Each number is 128 + 24 x the weight over its row's rms, rounded and kept within 0 to 255. Layers, rows and columns count from 0. The size above them is the row's rms in percent of the matrix's.

# layer 4 MLP down (transposed), 128x96, rms 0.0963, rows 47-70, columns 0-95
size [101  99  91  93  97 101 108 107 106 103 103  88 101  99 100 101 108  96 105  95 102 103  98  97]
[[142 114  99 143 141  90 143 126  96 141 138 130 142 128 155 119 135 129 140 113 136 116 183 125  63 147 154 115 141  96 153 121 121 102  92 101 123 103 195  83 160 100 136 153 176 161 126 105 173 125 128 119 103 141 132 154 114 121 129 110 127 152 112 131 130 125 148 165 139 132 147 126 110 146 110 107 124 146 102 118 149 132 151  96 119 152 159 135 103 120  79 145  81 136  72 132]
 [173 139 166 153 146 126 103 106  85 124 187 174 109 140 129 123 139 130 151 137 116 151 126 116  79  79 134 131  93 139  91 114 158  87 131 106 150  88  87  92 130 148 138 110 151 131 159 137 136 162 156 163 131 166 109  92 165 138 104 169 113 142 130 139 150 132 146 131  91 127 115 126  95 132 151 143 108  97 135 142 110 114 104 108 142 157 143 107 157 106 145 150 124 124 129 120]
 [127 103 109 111 116  75 160 141 117 124 108 140 152 130 124 158 137 129 142 165 138 108 147 122 134 164  93 108 141 161 160 131 137 146 156 149 111 134 161 130  91 115 115  96 133 149 103 150 112 139 104 146 139 118 127 118 138  98 177 107 165  96 113 127 105 153 142 106 191 143 112 116  83 167 109 122 121 113 173 175 141 125 137 117 159 122 150 179  99 128 186 127 124 109 109 138]
 [119 119 113 102 125 112 138 125 144 110 136 105 116 130 156 120 144 133 119 146 129 144 128 121 131 170 145 118 154  84 100  69 126 145 133 114 112 142 104  98 133 127 104 107 100 135 137 157 108 103 100 141  85 140 176 116 114 100 108 124 156 114 129 133 111 171 161 144  94  68 171  78 137 116 137 116  78 145  97 120 146 123 117 113 153 135 189 161 128  81 131 150 123  98 108 150]
 [156 183 137  76 108 163 156 121 154 158 131 120 106 145 150 141 141 108 114 146 129 136 152 111  98 186 138 126 130 156 146 126 135  92 170 151 111  92 173 132 126 128  63 124 174 118 141 128 125 119 123 144 107 145 112 115 126 175 110 101  95 147  66 125 105 102 121 137 116 127 130 128 139  86 102 112 130 101 159 144 162 115 127 117 147 143 155 152 126  94 105 124 115 122 143 134]
 [145 172 123 145 117 152 171 152 154 131  73 147 196  94  82 139 144 175 119 114 111 140 106 117 119 130 157 124 122 130 127 149 120 107 146 118 153 137 125  83 122 122 186 133  95 127 110  69 163 138 148  91 106 140 140 116 120 138 106 151 157 122 149 143 109 116 151 175 120 101 144 139 123 135 163 138 147 128 112 159 147 142 119 146 131  89 170 126 138 127 142 116 163 132 116 119]
 [145 116 148 144 146 121 125 166 114 127 105 169  98 134  79  75 144  97 110  94 166 131 126  95 134 127 154 158 137 149 127 123 133 147 153 120 100 142 155 120 118  70  92 151 134 120  93 165 112 106 134 163 133 142 150 128  99 100 136 147 140  90 156 115  83 104 123 136 171 158 121 131 136 146 147 165 128 143 135 144 107 133 121  94 149 101 108  83 125  94 108 146 118 147  80 111]
 [125 137 180 135 154 144 121  95 151 149 132 126  72 102 131 133 125 107 118 142 158 149 124 108 162 161  73 122 136 115 163 151 188 118  90 138 128 147 129 105 162 133 158 122 133 147 116 141 133 127 136 164 123 144 148 130  95 128 121 118 159 149 167 157 115  94 145 142 156 147  94 151  88 154 143 126 128 146 140 178 129 118 127 145 101 144 147 167 148 110 126  96 108  77 155  96]
 [157 145 117 110 133 119 119 153 125  97 156 145 127 106 128 158 146 178 113 116  94 127 109 151 117 191 116 114 101 140 204 163 125 150 120 133 124 136 126 128 133 162 162 119 137 123 124 128 139 105 113 102 164 123 124 133 153 136 102 107 145 123 147 140 103 128 141 120 117 123 111 115 140 135 158  80 138 150 145 175 132 139 119 136  97 107 160 143 186 166 108 157 153  87  72 103]
 [135 136 125  80 133 169 177 131 154 136  97 125 168 125 108 139 159 147 130 112 162 158 116  86 121 145 131 129 126 113 111 177 160 104 155 177 121  98 127 118 123 116  97 144 125  99 157 104 141 162 120 125 109 115 140 144 146 127  98 124 164 109 117 129 125 117 149  82 116 154 121 108 107 112 119 117 131 164 130 153  96 128 180 180 132 160 144  65 125  92 101 129 140 124 119 152]
 [156 128 134 103 162 125 163 120 103 138 114 142 168 162 136 107 125 123 168 147 171 169 123 106 122 111 138 143 110 181 133 137 147  92 137 100 104 134 118 127 124 126 133 119 161 103 168 123 144 119 127  92 139 126 112 138 103  95 139 142  95 155 110  94 109 151 122 125 193  95 113 179 125 127 160 135 120 110 139 136 149 136 137  95  84 151 137  67 108 147  94 166 138 121 157 126]
 [102  90 156 136 109  92 169 140 153 141 112 120 120 154  87 114 122 169 152 139 134 162 110 127 144 164 122 121 110 120 127 130 139 115 121 106 152 148 148 139 132 102  91 144  95 158  96 109 125 167 107 132  58 142 143 149 145 141 178 101 150 155 153 107 110 159 114 158  96  74 120 166 153 123 141 132 131 102 133 142 127 129 135 152 126  93 109 174 154 142 126  99 119 148 126 165]
 [125 118 122  87 160 111  96  81 106 140 123 127 133 132 102  94 141 113 111 138 137 120  95 186 134 135 132 134 112 147 141 145 123 113 130  99 169 157 100 171 131 105 143 120 134 154 103  93 139 130 137 125 154 117 142 111 155 167  67 122 132  89 161 119 115 142 118 124 133 158 104 157 145 168  79 104 114 148  93 141 129 143 140 117 116 118 118 101  61 137 161 124 130  84 120  96]
 [146 123 135 133 168 110  70 124 144 134 129 108 174 118 137 185 148 144 126 103 170 123 107 123 104 162  82 103 124 116 120  76 123 126 132 119 125 140 162 131 169 143 107 123 155 158 136 152 113 136  65 111 152 139 148 114 109  96 100 123 106 132 182  99  98 162 105 148 127 136 150 131  98 141 103 130 160 135 129 122 116 136 113 125 137 167 115 112  96 145  94 110  90 148 104 115]
 [139 164 126 135 152 129 129 117  84 159 129 110 131 131 109 128 110 160 144 156 102 140  83 100 150 157 178 138 157 160 161 141 117 121  82 122 115  89 147 159 123 112 108 106 140 120 125 124 123 118 187 128 140 133 107 175 158 108 155 145 130 137 159 138  92  63 149 157 161 119  91 119 116 160 118 140 100 114 162 119 141 129 171 122 149 152 137 114 160 102 136 118 163 116 112 137]
 [138  97 147 180 129 153  99 148 149 136  98 160 148 137 122 116 136 138 141 154 121 108 130 126 104  90 140 130 162 174 154 132 143 205 109 142 211 145 179 148 147 131 130 151  97  64 124 116 102 131 127 103 111 141 149 113  93 156 139 108 107 135 118 128 127 119 111 158 112 150 117 144 137 115 156 155 134 134 145 120 148  97 134 118 151 166 121 133 128 142 142 131 102 128 121 155]
 [165 112 133 103 169 133 102 100 142 131 128 141 158 140 123  99 122 144  86 144 122 107 156 158 108  99 167 129 146 151 142 131 134 106  87 145 122 125 100 134 124 127 154 137 140 127 146 159 138 109 134 144  96 141 138 123 140 101 121 129 133 105 108 144 138 134 129 127 107 143  65 129 143 165  98  95 123 134 112 144 121 136 132 124 117 138  19 164 140 182 122 109  76 140 141 154]
 [104 128 179 120 100 152 145 109 120 147 136 115 172 128 153 107 124 107 138  81  81 167 105 100 131 156 120 151 145 141 116 106  97 124 117 152 136  73 122 156 151 125 134 118 151 134 118 106 130 143 105 140 154 125 157 100 146  99 106  78 109 154 121 101  85 138 122 113 128 141 165 165 118 121 176 136 147 140 142 161 111  93 140 148 122 114 117 129  97 113 161 176 146 129  85  98]
 [145 109 161 133 111  76 129  98 129 129 113 106 163 135 130 155 132 135 147 118  88 103 146 112 124 177 143 150 125 168 139 152 158 108 101  96 124 130 154 122 199 171 125 150 126 118 121 115  91 137 102 114 167 136  91 150 138 136 123 130 110  98 129 154 160 193 110 139 101 137 127 107 118 122 131 120 119 107 104 109  82 166 131 144 123 144 177  93 120 127 167 113 147 110 139 130]
 [130 143 147 121 118 174 120 165  96 136 105 188 161 124 113 124 109 105 110 151 131 158  99 140 123 100 145 132  99 112 145 138 131 155 101 114 102 119 119 101 154 160  82 135 136 125  96 138 114 117 153  69 134  78 121 125 139 125 116 114 114  78 143 107  59  89 125 116 134 127  97  81 139 174  94 110  98 134 147 130 120 146 160 125 129 142 106 144 134 111 117 149 149 148 147 128]
 [110 130 162 148 120 143 185 113  85 115 161 104  90 111 131 165 175 145  99 129 150 144 155 170 135 142 135 168 113 186  94 144 150 113 151 124 128 134 124 121 113 123 119 133 117 137  80 128 146 115 119 104  93 155 116 158 132 136 149 160 147 128 101 131 106 174 149 135 148 142  94 139 121 111 118 108 142 110  74 111 131 118 130 136 105 151 116 104 124 107 143 135 176 157 145  77]
 [103 116 152 153 192 117 146 129 134 140 147 141  74  82  75 118 137 138  97 138 169 129  98 124 146 126 140 116  89  93 157 114 145 115  97 125 139 119 128 157 123 153 115 134 145 155 104 131 122 129 156  82 119  66 151 125 128 117 146 118 123 134  73 102 104 153 144 124  93 110 109  90 101 144 164 118  85 134 126  88 171 117 107 125 117 145 122 150 133 138 119 121 136 116 121 107]
 [144 121 109 147 104  93 152 153 184 148 156  94 120  76 105 128 130 136 122 112 136 136 133 116 126 179 111 123  75 132 125  87 139 104 151 142  91 137 152 165 154  98 155 125 110 121  87 112 164 116 117 178 109 129 110  91 137  97 117 123 152 138 125 140 147 139 124 168 123 142 173 134 125  96 110 107 139 135 126 104 144 132 136 143 136  77  99 103 128 153 114 148 162 100  87 120]
 [111 140 163 176 107  94 100  79 125 178 136 139 148  99 100 103 118 128 103 112 141 131 124 145 144 104 105 106 158 143 147 136 124 127 164 172 124 149 106 146 124 102 129 110 149  77 154 113  92 111 169 100 138 146  80 135 147 137 150 110 101 132  92 104 138 100 165 119 148 126 117 158 106 110 109 156 121 129 175 151 120 141 137 113 130 170 154 128 135 156 137 151  96 105 130 169]]
# layer 4 MLP gate, 128x96, rms 0.0987, rows 48-71, columns 0-95
size [100  85  98  93 104 109 105 101 103 100  98  97 103 107 104 111  96 106 104  99 115  97 105  93]
[[153 152 136 120 141 137 166 133 133 111 130 134  97 105 141  97 138 130  94 125 142 131 124 134 107  83 100 134 129 145 115 121  98 109 149 166 140 130 116 188 146 153 112 137 130 148 111 181 117 124 123 140 143 153 126 103 125 162 108  95 109  80 142  85 152 101  95 112 110 122 159  79 157 117 122 154 149 142 110 156 105 140 200 152 152  88 140 118 147 104 161 117 119  93 126  99]
 [112 131 118  99 123 155 132 132 100 120 137 114 124  80 125 161 139 133 107 156 109 114 161 121 108 144  68 158 121 121 100 130 112 135 157 114 146 143 120  72  98 115  79  82 151 135  93 122 129 138 140 106 157  97 154 113 155 172 119 132 183 131 124 153 154 117 162 166 111 161 111  89 165 147 152 128 127 122 155 131 123 172 165 100 127 126 138 135 102 104 104 135 120 123 160 141]
 [151 121 125 135 101 136 171 109 126 154  90 134 107  97 161 153 159 100 112 165 167 107 143 145 144 169 130 126 108 130 113 113 164 118 124 163 105  95 120 126 140 123  98 143 140 170 105 140 158 150 113 137  97  67 142 122 118 101 145 122 129 119 112 153  82 106 150 101 136 120 107 140 167 167 129  82 105 140 148  95  75 150 146 104 113 124 159 133 106 146 153 142  98 120 150 105]
 [167 124 134 103  73 108 136  96 133 122 130 124 114 111 117 165 163  76 104 172 133 124  97 101 102 111  90 108 167 111 124 158 119 133 146 124 111  95 111 133 155 130 127 122  90 170  92 128 168 167 125 132 106 119 131 132 147 136 170 114 115 122  91 156 146 136  96 141 108 131 136  81 176 122 156 122 187 139 103 116 127 151 171 126 132 154 142 132 121 129 123 127  91 116 132 109]
 [130 149 121  86 171  96 176 145 110 146  43 127 144 144 131  94 145 132 107 145 147  89 143 151 144  95 115 143 152 129 156 150 118 108 156 124 145  87 110 115 113 145 137  91 105 143 141 151 149 146  99 100 120 112 136 103 134 127 136 154 152  89 116 162 135  90 128 109 119  95  82 158 136 139 156 137 119 118 145 148 138 166 133 129 166 145 134  92 103 121 138 147 116 150 166 118]
 [148 138 134 109  97 162  71 116 125 115 134  78 128 108 112 107  81 138 126 139 131 120 168 147 129 119 127 112 137 124 148 143 170 130 134 140 143 131 133 109 157 144 120  93 106 129 113 101 116 118 120 113  87 111 148 111  81 172 133  70 156 130 132 132 160 132 101 111 120  95 134 114 196 139 168 142  96 127  81 171 141 109 129 112 147 143 150 118 123  78 119 115 111 101 112 109]
 [123 125 116  53 154  85 128 154  82 150 125 130 128  88 112 172 125 139 114 122 110 120 138 129 148 110 145 133 157 163 136 112 166 148 149 116 115 161 149 157 103 111 121 143 138 140 125 152 120 116  96 164 136 115  95 134 143 160 118 117 127 102 114 156 127  98  75 118 145 171 154  84 158 108 139 144 113 138 103 137  88 119 153 160 111 134 144 127 122 156 100 139  99 159 166  88]
 [168 138 137 148 151 143 163  80 172 100 129  85 115 155 147 165 122 124 143  79 150  89 133 127 149 170  77 179 149 157 113 145 119 131 114 160 146 169 120 161  86 136 115 146 105 142 107 152 107 118  97 173 136 132 111 145 141 120 145 136 113 137 101 149 115  92 128 147  96 131 126 149 129 106 147 118 124 125 115 143  78 127 160 116 163 118 119 125 148 120 160 132 129 108  98 108]
 [187 152 127 157 123  94 149 119 136 120 113 144 163 158 144  76 133 122 119 118  66 111 115 145 107 104 104  90 133 149 118 126 133 132 152 159 127 137 123 131 101 182 135 134 106 116 112 104 107 116  92 115 139 128 149 104 117 131 123 164 150 148  98 119 154 139 114 133 150 146 139 142 184 160 101 121 148 117 158 154  64 100 142 133 162  71 136 146 105 116  96 132 145 113 130 133]
 [107 143 119 172 164  90 127 107 120 121  96 125 139  92 123 126  99 161 103 171 127 136 126 106 163 135 154 151 138 118 136 115 105 110 134  99 144 115 103 126 117 123  99 170 120 125 112 121 146 116 140  63 143 138  85 127 159 144 100  72 151 142 101 136 146  98 133  62  96 135 113 124 118 123 154 131 145 132 115 150 123 160 137  88 145  85 137 120 144 158 124 117 150  75 103 102]
 [106 147 125 142 148  81 145 112 145 149 110 111  83 105 119 120 123 131  92 104 129 107 172  96 146 135 101 118 113 140  64 145  83 132 128 142 149 130 148 113 149 103 132 157 124 104  77 150 133 151 118 127  96 112 128 138  91 130 150 114 164  93 148 123 174 121 143 124 112 102 117 134 144 164  78 100 145 131 181 173 102 113 155 163 117 101 128 106 115 136 128 131 137 147  89 126]
 [122 147  93 163 107 121 105 103 156 121 168 136  84 132 149 131 157 116 153 168 133  76 175 143 134 119 110 108 135  99 166 130  75 148 122 172 133 108 156 105 124 137 123 152 159 127 110  94  75 133 129 185 109 118  89 119  95 159 146 120 124 123 106 131 122 130 149 161 119 102 121 123 104 105 128 111 166 131 122 119 118 145 175 161 104 111 117 158 147 115 143 147 124 110 119 103]
 [129 153 100 125 124 164 128 106 138 119 121 126 132 124 111  93 147  80 132 146 110 104  99 110 141 142 147  81 130 106 136 112 108 134 110 128 129 153  86 165 110 135 105  97 125 139 119 122 122  99 135 156 111 140 118 135 161 159 157 137 163 120 136 155 120 134 125 150 129 154 159  78 172 117 191 175 110 129 163 109 180  99 150 163 142 130 129  65  99  92 131 146 121 145 132 116]
 [139 157 156 171  87 102 163 151 151 155 137 123 139 110 146 120 107  98 108 168 114 122 130 128  98 151 127 166 135 104 152 105 164 150 103 138 132 158 104 155 144 115 125 110 168 123 100 140 108 146 183 137 138 132 129 137 111  97  85 166 164 117  89 145 120 125 161 176  94 116 159 156 126  90 140 154  91 146 104 115 100 138 111  89 142 116 151 135 150 146 161 124 134 123 151 120]
 [169 110 121 114  97 116 132 183 147 129 107  78 105 118 161 108 124 117 133 126 158  86  77 116 135 119 100 114 117 161 132  99 124 166  99 148 125 122 124 138 159 154 113 148 140  99 162 112 126  64 130  79 129 144 137 138  97 141 136 124 146  91  85 144 146 123 121 139 117 152 126 170 149 135 133 168 170 130 150 146 115 123 136 161 109 102 125 117 140  88 108 152 146 162 107 110]
 [ 99 156 133  86  85 122 143 137 150 139 157 140 149 134  99 127 159  96 106 143 129 119 139  81 129  96 162 151 145 137 128 136 149 114 102 152 157  99  96 113 111 137 137 110 142 123 144 118 114 120 146 109 162  76 139 117  58 134 168  93 138 171 110 122 150 120 125 126 128 136 134 192 157 145 115 148 164  92 133 115  98  93 126 116 126 100  92 162 147 143 112 146 103 115 115 145]
 [118 148  96  93 183 135 153 102 142  87 141  99 132 126 103 164 145  99 122 134 102 119 111 162  92 133 121 135 146 146 150 136 120 156 131 128 101 112 125  96  88 136 130 124 154 140 118  92  95 156 112 144 131 134 110  97 127 156 146 122 132 136 141 131 114 165  90 178 155 116 130 161 111  94 145 153 141 130 159 114 117  91 162 120 102 128 163 126 110 145 139 176 102  54 152 134]
 [155  93 158 133 150 134 135 129 130 150 146 146 139 136 156 165 176 134 119 130 125 138 128 100 136 139 142 147 136 155 170 113 134 198 123 168  60 112 106 148 130 166 107 110 145 148 135 100 122 127  95  83 147 120 120  92  95 146 142 141 144 114  93 157 100 172 113 149 145 113 108  96 129 127  82 107 122 121 124 103 168 133 139 128 165 133 163 146 133  93 123 144 148 109 131 102]
 [100 143 139 117 150 145 122 130 141 133 136 132 131  88 103 170 103 141 112 137 154 140 126  98 168 140 162  95 147 120 106 114 124 162  78 123 157 101 110 114 131 123 110 128 166 111  74 145 138 131 138 152 140 115 130 144 134 129 129 175  74 121 161 165  93 114  97 141 135 115  78 104  87 120 139  74 158 156 158 127 112 106 109 181 105 106 140 132 144 144 112 140 144 163 143 125]
 [195 154 132 144 122 123 121 141 140 135  85 144  85 178  96 156 121  80 123 133 120 139 115 126 117 101 120 123 159  87 136 147 105 134 125 110 119 125 179 119 155 123 121 121 111  83 163 134 105 147 122 111 133 124  88  84 115 173 142  94 137 140 104 129  93 117 100 125 157 120 138 149 150 120 128 119 118 147 103 136  76 176 167 143 143 135 167 154 105 125 103 135 141 147 120 100]
 [115 117 119 133 110 153  97 100 138 147 108 124 114  98 156 153 158 129 132 166 100  74 124 153 148 117 110  88 110 114 127 153 139 122 181 135 105 147 133 121 129 119 112 119 149 145 151 150  92  61 176 167 115 144 128 112 140  82 120 149 139 115 187 123 158 131 153 121 155 127 156 106 122 148 163 109  91 123 109  86 125 113 129 146 110 100 169  96 137 105 110 104 149 145 139 120]
 [ 99 131 113 123 123 111 140  91 130 148 137 109 121 124 113 131 131 155 122 150 131 143 104 155 164 113  78 109 152 178 139 141 140 131 132 107 128 143 108 146 159 152 142 111 153 111 126 110 124 139  98  88 108 132 136 161 143 110 110 165 125 119 134 150 196 103 119 102 177 107  85 138 135 182 129  72 134 121  94 148  86 129 147 116  88 157 134 122 119 151 116  70 113  97 134 137]
 [128 129 147 106 124 168 158 118 150 138 123 100 150 143 106 120 162 112 119 158 156 127 121 104 117 126 111 171 161 108 127 105 145 136  79 182 137 133  92 146 127 159  97 136 113 130 114 106 119  97 124 135 108 119 152 174 136 127 103 133 122 149 122 137 166 133 170 136 162 125 164 131 129 134 125  85  83 167 163 128 133 124  97 158 156 138 135 111 198 116 105 152  95  94 107 101]
 [101  86 140 144 122 109 138 151 133 131 148 160 158 157 131 192 140 117 149 115 140 127 147 139 105 132 117 111 145 148 162 137 179 104 172 126 103 112 158  89 157  87 134 150 160 116 165 106 120 120 107 120 139 118 141 174 140 116  93 181  82 116 126 126 113 144 134 151 117 128 124 140  75 122 142 109 118 140 133 132 137 149 125 138 140 104 136  92  70 110 122  93 129  98 114  88]]
# layer 4 MLP up, 128x96, rms 0.0943, rows 48-71, columns 0-95
size [101  94 100  99  98 107 106 102 100 106  97 103 100 100 101 108  99 104  99  96 101  96 100  98]
[[135 151 126  96  98 118 122 147 146 143  91 168 101 133 142 120 118 142 153 162 118 118 103 110  87 108 103 129 103 100 134  95 130 144 103 128 141  99 121 133 149  80 128 116 155 137 150  93 133 142 128 154  80 151 123  97 128 135 171 132 145 102 134  92 179 155  90 116 134 121 186  88  77 142 164 129 124 102 139 136 120 136 111 139 130 163 145 136 137 116 119 143 176  80 155 127]
 [115 107 116 119 119 155 124 108 183 104  89 123 154  84 147 107 158 160 136 143  70  98 119 131 123 106 135  82 114  81  84 134 111 158 134  88 116 136 116 146 127 105 132 111  75 109 139  98 125 157 154  98 151 129 104 117 121 106 119 107 142 168 105 104 110 146 112 143 106 119 152 127 135 151 178 110 141 117 125 119 170 130 153 110 159 147  91 136 110  93 138 115 138 136 136  89]
 [ 99  98 155  99 107 111 171 129 172 186 127 170  97 137 142  99 166 117 131 146 148  74 136  96 131 118 102 139 130 143 125 137 111 149 134 106 100 134  90 116 149 108 155 147 141 133 161 153 151  98 125 126 119 144 119 127 135 109 160 121 120 127 132 140 148  94 108 105 114 144 143 182 132 131 122 121 114 107 166 148  86  73 152 164  93 148 123 108 136 151 169 166 121 128 143 138]
 [146 114 122 122 101 102 125 167 135 191 135 134 159 128 143 128 158 139 145 151 160 122 146 107 158 187 158 123 110 100  98 132 147 144 125 151 147 106 105 139 122 141 150 103 138  67 147 115  92 120 176 127 120 142 108  61 132 176 110 143 142  88 109 164 139 129 165 105 147 131 111 128 123 150 132 113 171 146 153 151 115 137 138 132 104 162 104 135 153 113 141 131 132 110 161 123]
 [103 184 136 151 119 111 118 101  94 112 128 102 107 125 145 133 121  90 131 128 147 117 157 151  87 150 155 103 129  76 125 124 121 117 141 164 138 148 140 130 114 108 140  84 132 135  79  93 141  90 134 149 121 139 135 126 148 122 106 180 117 164 140 124 137 114 114 131 109 140 136  83 103 105 149 135  97 155 140 104 141 173 148 140 169  60 141 107 110  84 123 136 132 175 123 122]
 [139 101 158 134 105 128 126 103 158 112 116 170 128 120 128 133 157  95 135 184 136 122 131 100 132 134 105 160 117 151 116 123 126 115  96 101  90 105 120 130 126 126 160  95 110 135 160 163 155 139  90 106 145 166 140 104 121 138 151  79 121 147 142 120 130 115 161 151 129  95 145 184 103 129 107 133 126 124 193 100 129 145 187 121 138 125 131 149  90 143 146 162 141  82 155 124]
 [121 118 196 102 130 137 100 121 160 126 140 136 106 145 119 144 120 113 110 139 173 128  90 109 177 108 119 130  89  85 109 132 132 119 112 137 131  92 142 103 114 135 126 169 140 153  79 127 160 118 138 104 139 149 112 155  83 138 105 155 111 150 116  96 131 113 109 125 110 106 110 154 133  97 107 159  98 115 126 168 105  81 131 150 115 111  94  98 163 132 148 116 159 110 127 180]
 [154 117  70 138 122 140 127 160  97 102 119  96  98 137 117  94 132 136 120 115 103 127 146  99 144 177 117 173  99 150 163 143 170 135 135 118 137 129 140 108 112 128 120  81 109 115 107 130 114 160 172 116  76  82 130  94 138 107  99 166 112 108 132 101  96 146 140 120 105 141 145 124 143 111 134 117 145 179 116 120 126  97 101 147 124 112 130  74 124 138 112 100 117  76 131 130]
 [170 118 135 119  88 131  95 148 115 117  96 136  99 144 115 114 163 130  84 119 137 117 134  90 115 125 111 145 136 150 162 148  91 173  98 119 164 128 151 140  86 128  95 150 172 137 131 155  62 113 144 182 137 141 113 153 156 107 144 113 143 102 109 122 124  92 135 143 118 111 138 168 114 114  83 166 146 142 148 146 110 143 150 126 125 125 150 105 113 142 118 130 179 164 120 124]
 [108 155 131 136 183 126 152 110 114 126 134 169 111 113 136 126 135  94 143 109 130 151 131 157 100 116 134 105 152 161 128 134 137 177 100 160  98 142 146 177 133 107 193  94 153 127 131 131 115 118 155 167 143 113 173 157 113 123  86 125 152 142 156 100 116 116 141  94 132 128  98 123  79  99 153 140 104 130 143 113 129 120  91 167 110 147 119 150 126 103 139 144 121 100 157  82]
 [159 154 132 123 146 120 159 103 128 135 143 152 150 165 152 134 124 138  75  97 132 137 144 102 112 131 106 151 127 103 116 134 140 175 138 161 124 179 145 124 115 139  91 123 100 153 140 125 140 114  89 107 146  73 117 150  87 134  71 160 126 112 117 128 164 149 143 115 160 103 146 115 131 115 133 107 118 188 136 103 107  90 146 119 118 184 115 120 146 125  95  89 146 132 139 151]
 [149 153 117 156 166 107 183 153 115 147 173  71 160 153 128 101 101 128 142 149 100 106 115 119 113 167  99 120 106 118 157 109 158 122  90 141 141 130 138 120 135 118 134 135  99 128  86 104 118 120 127 127 118 125 184 132 110 156 110  85 119 158 180 150 143 145 124 138 143  87 130 132 141 149 165  98  83 139 104 140 121 134 128 163 107  78 126 125 140 100 102 134 148 146 126 142]
 [163 129 100 115  54 150 107 119 158 153 131 147 120 116 148 136 126 155  97 126 124  97 126 149 139 168 145  91 113 127 120 105 109 131 111 137 102 118  97 141 148 115  84 116 140  89 144 128 140 171 151 128 133 129 168  74 102  83 103 128 118 136 127 153  83 149 125 132 113 119 102 136 130 145  92 101 129 170 160 165  94 137 121 141  77 121 102 162 119 135 112 147 134 111 160 143]
 [208 113 105 108 119 149 108 148  96 131  79 112 163 126 119  99 117 126 117  91 126 145 116 140 170 151 137  96 114 142 104 105 124 137 104 101 135 157 147 133  82 123 141 176 155  96 136 125 103 143 132 147 131 159 177 123 103  86 141 123 108 119 114  80 159 148 105 167 110 135  91 156 134 131 142 141 143 152 124 121 120 141 115 131 134 140 121 152 135 105 135 136  92 145  94  81]
 [121 101 157 169 147 125 167 105 151 154 141 138 130 103 127 127 110  90 134 149 160 109 130  98 123 124 140  96 117 155  77 110 145 128 134 144 110 154 102  91 141 110 165  93 121 105 133 160 143 137 118 135 102 100 163 116 125 135 118 125 113 107 141  97 161 122 106 152 173 171 138 144 149  93 126 121  96 186 151 135 118 154 141 136 135  93 139 109 146 101 156 113 184 137  71 120]
 [129 143 137 114 145 128 126 146 140  88 108 176  93 150 161  73 137 124  81  87 144 167 130 107 115 142 130 119 108 120 133 141 110 185 105 136 152 137  85 131 122 118 142 110 184 140 140 141 164 114 165 108 109 121 131  99  94  89 136 140 147 135 144  99 137 156 133 138 140 101  90 140 129 147 124 105 142  93 141 113 148 162 154  90 125 123  90 104 147 141  88 110  86 144 125 120]
 [137 131 135  91 175 109 136 147 109 121 119 127  96  99  82 134  99  96 134 124 144  94  69 134 140 158 113 131 159 124 129 131 149 104 179 125 177 124 136 131 131 145 183 114 153 125 123 118 126 121 146 117 152 120 113 139 127 167 142  89 108 153 102 142 120 102 143 119 131 146 106 156 128  96 155 119 152 147 122 132 167 123 129 151  91 136 155  65 110  94  73  98 140 146 150 123]
 [129 128 123 107 117 102 110 104 145 107 138 144 119  97 106  93 175 171  93 141 105 143 118 122 146 101 150 128 123 126 103 141  89  97 143 161 173 171 134 129 107 113 114  89 155 108 127 139 136 170 146 118 148 165 153 130 125 111 133 129 135 125 103 100 130 136 118 157 140 114 126 151 108 102 106 114 161  66 116 116 133 124 181 104 131 106 128  55 110 122 128 133 134  85 167  99]
 [114 109 194 130 100 148  97 118 133 136  92 128 151 154 120 128  66 147 130 126  75 146 158 126 133 143 117 127 115 140 148 134  86  82 133 102 169 176 145 150 113  97 107  91 139 108 154 120 163 146 145 149 118 137 152  96 124  59 120 130  86  89 117 138 122 108 111 128 128 118 135 122 142 121 105 106 134 149 102 104 136 176 105 125 136 139 113 130  85 130 143 105 132 118 125 125]
 [139 172 125 129  89 175 156  98 109 100  99 133 113 151 107 100 122 102 126 149 154 181 121 103 177 115 103 107 168 104 141  98 105 141 110 147 105 146 136 110 115 119 101 128 150 126 102 129 141 172 141  97 129 161 130 132 117 145 110 163 117 120  93 118 140 157 184 183 134 118 152 100 171 113 109  84 138 146 121 127  97 117 132 142 136 151 141 155 116 123 161 125  95 111 141 122]
 [106 123 147 108 149 163 149 140 150 139  97 129 117 135 154 132 122  78 150 142 130 170 117 137 152 100 109 137 113 134 169 125 117 161 136 149 117 164 164 109 100 119 141 145 142  74 133  78 139 143  95  89 113 149 118 160 140 141 171 110 131 129 154 116 145 114 124 133 164 150 149  87 173 101  94 138 162 109 104 139 129 101 150 104 122 163 145 145 142 122 121 200 146 144 122 140]
 [137 155 105 117 116 160  81 159 159  83 125 115 130 124 143  77 109 146 151 142 111 124 104 127 102  88 128  93  99 136 143 146  98 147  87 124 134 127 167 111 147 149 103  93 150 166 113 121 138 172 115 117 113 166 165  96  84 192 138 109 134 116 161 143 129 123 115 164 122 109 122 104 144  79 131 142 138 124 115 150 121 155 159 139 155 135 126 119 140 135 116 144 150 131  99 164]
 [138 177 103 160 108 155 129 141 144 154 103 152  90 169 112 155 145 107 120 109 135 157  85 132 141 105 153 116 115 139 147 137  92 142 141 107 115 165 140 126 118 143 114 139 128 136 149 124 110 101  96 135 132  88 143 123 130 144 104  96 145  88 115  96 124  97 125  82 121  94  67 167 128 133 144 136 134 137 114  97 127 132 137 130  75 106 131 207 112 130 166 147 142 128 144 146]
 [118 103 140 125 139 120 100 151 149 139 172  78 109 143 159 114 113 140  90 107 126 125 107 131 147 141 116 134 143 167  98 119 105 107 120 153 108 172 123 105 127 110 131 148  86 149  96  76  92 133 130 158 126 156 114 156 155 115 140 108 119 113 170  90  94  93 172 117  97 144  96 124 165 137 100 137 141  87 109 118 145 105 119 106 119 135 141 169 149 148 125 155  85 144 161 144]]